Each number is 128 + 32 x the weight over the matrix's rms, rounded and kept within 0 to 255. Layers, rows and columns count from 0. Numbers have three digits each.

# v: layer 8 attention value, 64x128, rms 0.0786, rows 57-63, columns 0-127
# o: layer 8 attention output (transposed), 128x128, rms 0.0617, rows 57-63,121-127, columns 0-127
v57:112146115117112179126084064165074116147118160091135086146151179149089104156082147162185156165146106126091105106105116083101110108099129156173151117142070155085140145139139126136119153109118142136125092128094128095077115137107129116198098111096126115184101190127161121125076107123060143145125122160177123078132129136092105120070108102088122166217112157094084148156085165118122164105172
o57:179097105108137150159204170080143099180129082142121134081080124181154082084197125010164111092115068147117158152124139094085101139140141202110146155167150168119090028085114079130160101109130122164110094109168105186138163147099103146088094147142182114054126138210140096081151133109122000116153119125096058134098155085086115089048106152157156142102078088132162072074146140045117047183113
o121:134118102131128120129137152109139133121132108112121132136111156157108129120166123085134130153134117106111157122138141155129159138147118119107112125149139139146112102115130117148115131135119144104080108115156159153099141121120125159118110128109141122122128134136109123087143136120121116115138089126118134124100127123105102125081145150143121125114133129137151073132124146091093098127119
v58:163128086139177129131081154160100149188147104100187179120086163112136173146084144120108172131064101138166126081132144075138175090157099102156131153137167132113135116167128075086080208166135143115063101149055157081084179110137110139095137149200153093129103099100103085124104185164070149127108134160169133161140152124151192131133095191083044130121095073113091150168130122098125136070138
o58:162201102210202117061097131093105118130110129153137117069133092165089136075146139113131162116070122139147107167100147097129122022192129148058091137099154132128202181116153126179095060091153126026167255108118059193067135173162069078056135146135157231080111126168057080094121085082138129138154190107091130128167138132098079124139120130156219154138129108124157131185036086102178150112080
o122:083148177131121151135143134091116136118110114140151104082127117145135126115120128134139118124082138120104131160125139136103129132125111146117125108126159113118129130113146118163116061097100115114129154095125106145104143149145105123146112109151151114130118157154117158104134134110147093161142129135136128109146140125113111132137127123146151129113164129120125156189094135152181156113117
v59:150155124146115149128149081158126079156158168092132125114150104173198172154147099124129161124147080136098155179122218120111113156138163100120116123130131094124202133160184108154119134042099167070086076130134134137106183152138103161159117058135130134037118082120122080118152126169166125111085144155118109164179161133058131151103127059120166132189109118164120140080153168192087122158103
o59:133157101215156188150113121074105155138151183245106158084114164048098048080149163065142088110152202211100162072107078174095092153104177063156144230118084160146134065188102164129165162088078095182124124161046171168112051146143111106156100146105144092166142173121127130156126174124168131095114073109101172125120124188090092090139098221174144164035100129136187150157106102126119143075154
o123:100122122149126169160116142098139158125129113159132099106103122137150097130111144147110098109180144151130151149160131119125159176122116087124161138117131152101108097119146158078112126120128130151111123151090161162131130114099127131147144149166128142121112138131114106120122131138168140111144076126155151176095113146110107142137119132159159157097146130103171180130134114123132146128127
v60:160109084083109155143137192139184119216120104149131086099169110136095127153176109184160172141087094131125102124148156104120138187126104191133098199135094109125139167141106108070092111157061129137103150137162138119133183123170107116125149084153106119120126170133100153170060153147142125084154143160108073081107100126147111145174167111162151123109174085112086117108175119123116157140130
o60:099125148099185156143093082178151139121164153153132135147110189114164149151134078147095078185110132092186133189139168167150121142174100113186192115131076096197148096097184185133235102119123131162114164213155164144138146037074138087104075205110135176095139153052203143041143113085140112248191142101092071199101151090103162154100091114127127132100106150074134167171040149180155165113057
o124:155120132148157117147135092142144112104132163127136165135134148126159157130146121150123082148159152109144156156124148127132148130152128103108132144059100115161123116127149129141159104109120117152122139129116162112132102105121129137147143166122147120094153144125119163084157127101131114165140121120108125139114125131125131149125106142115113109102101115104149146144149125124121136123084
v61:188168116142173082158079130139108162090159125136143066124109116147079120182128083103172121125149130172117157151109153188106106160164120168152179144137153123167067123131153132073170149118086144144102064240109133118107103176102101100126103154100149196145074026133118123098177153068067083124126139171068157108127149079140117130136169082189132124103105069144077132102142108157139118163167
o61:077101167106074155134159255113153097091152165119093179097134154084215203166111112112154081139085193102082159172066137130102110105038171083190027072110170110184228148132166146117129137081116165197182119133078074097076117211122155157096144115131179123164168186113129118204102153130091099129128177027134123132153094167094168130127075142139199104049160184144156148152112064071072162147143
o125:121132123111126142107141153160129116124090119111125123138163145083146133139138121081103128106083144127106071141130168138109100131113135137136095112098121092128182137153141109136145150135119162154117134098099141145124116115132119151114149144170162113126139140140125145122131119137105138131107160094122110109123131136098128108129129164138112153099130168124141124113140103084089102152128
v62:066223134125138140165123106078169131144184115207149160128191093147072184158153170105110100106106083068130141094137064119182155143147132141161127173168114163131103094113170132140088134094154173127171066107116134113146142141106134124107130123098059128158140124153100131133154158143124199121148105127152096144128098130058129105134125135178049135136167084091108127108123134159109104144138
o62:093124150084159038062123113097123123121135146108113108160153137079105099129106217138172058121081090110061131198192165212155144134189053090080150110122137116116164077170092095139132095134121054205133143111221147196136072086109157134146132152120119087176194146172133075126095099178155041171065116184139118134205110168114072163062099102135138078192086162160110126181158064100127159143151
o126:122125178100133116111119144123135126095135135126144134142134120134107121148142122130145145153104137116079088134153143136143164108134106139079149114085164118119124086121123108120117106130128143165108131117135153135139090150136155119150137152147108115131135176143088132123125148152145143114115159144122153126114126157150116164083076080117146119143105145167141151166136080144124162147156
v63:130125206099147144121169103143124126205153108118132111104083149083108120128150159073134111116109098124178116124077104142103126111133161102151106158186155094069054087117177123123134173171151169114159137096090152167178110080107127127132185101145157191154146165046115146108092122140076145171097108206150172065118114116100146106180108126126175111123130139100127107154136142119119165159117
o63:071136116173103126103102115082086099131141169136113116109165135224176142167107218103119169118089140057181137164140145090090118132127130165133127115085152117148066091198133116108111164136088089111118157163111132079081199123168175079111122182175114092032057123126063142088002170042178099092059158106164119107125107066148144142095158142156165175063075081184083078186156092123155087166141
o127:105161147166109114126114135134157095124123159096147160151136131176144178137161111139148147130130134151157070141168123114131100120104129128094156111103097111137109135161123115159122123103135119121157132182153156155124152135116134093099111166132089100110085130112098126137104152114133143098137150125125147122143152116120164138103127123144130138127116157135136123141102115092146119192102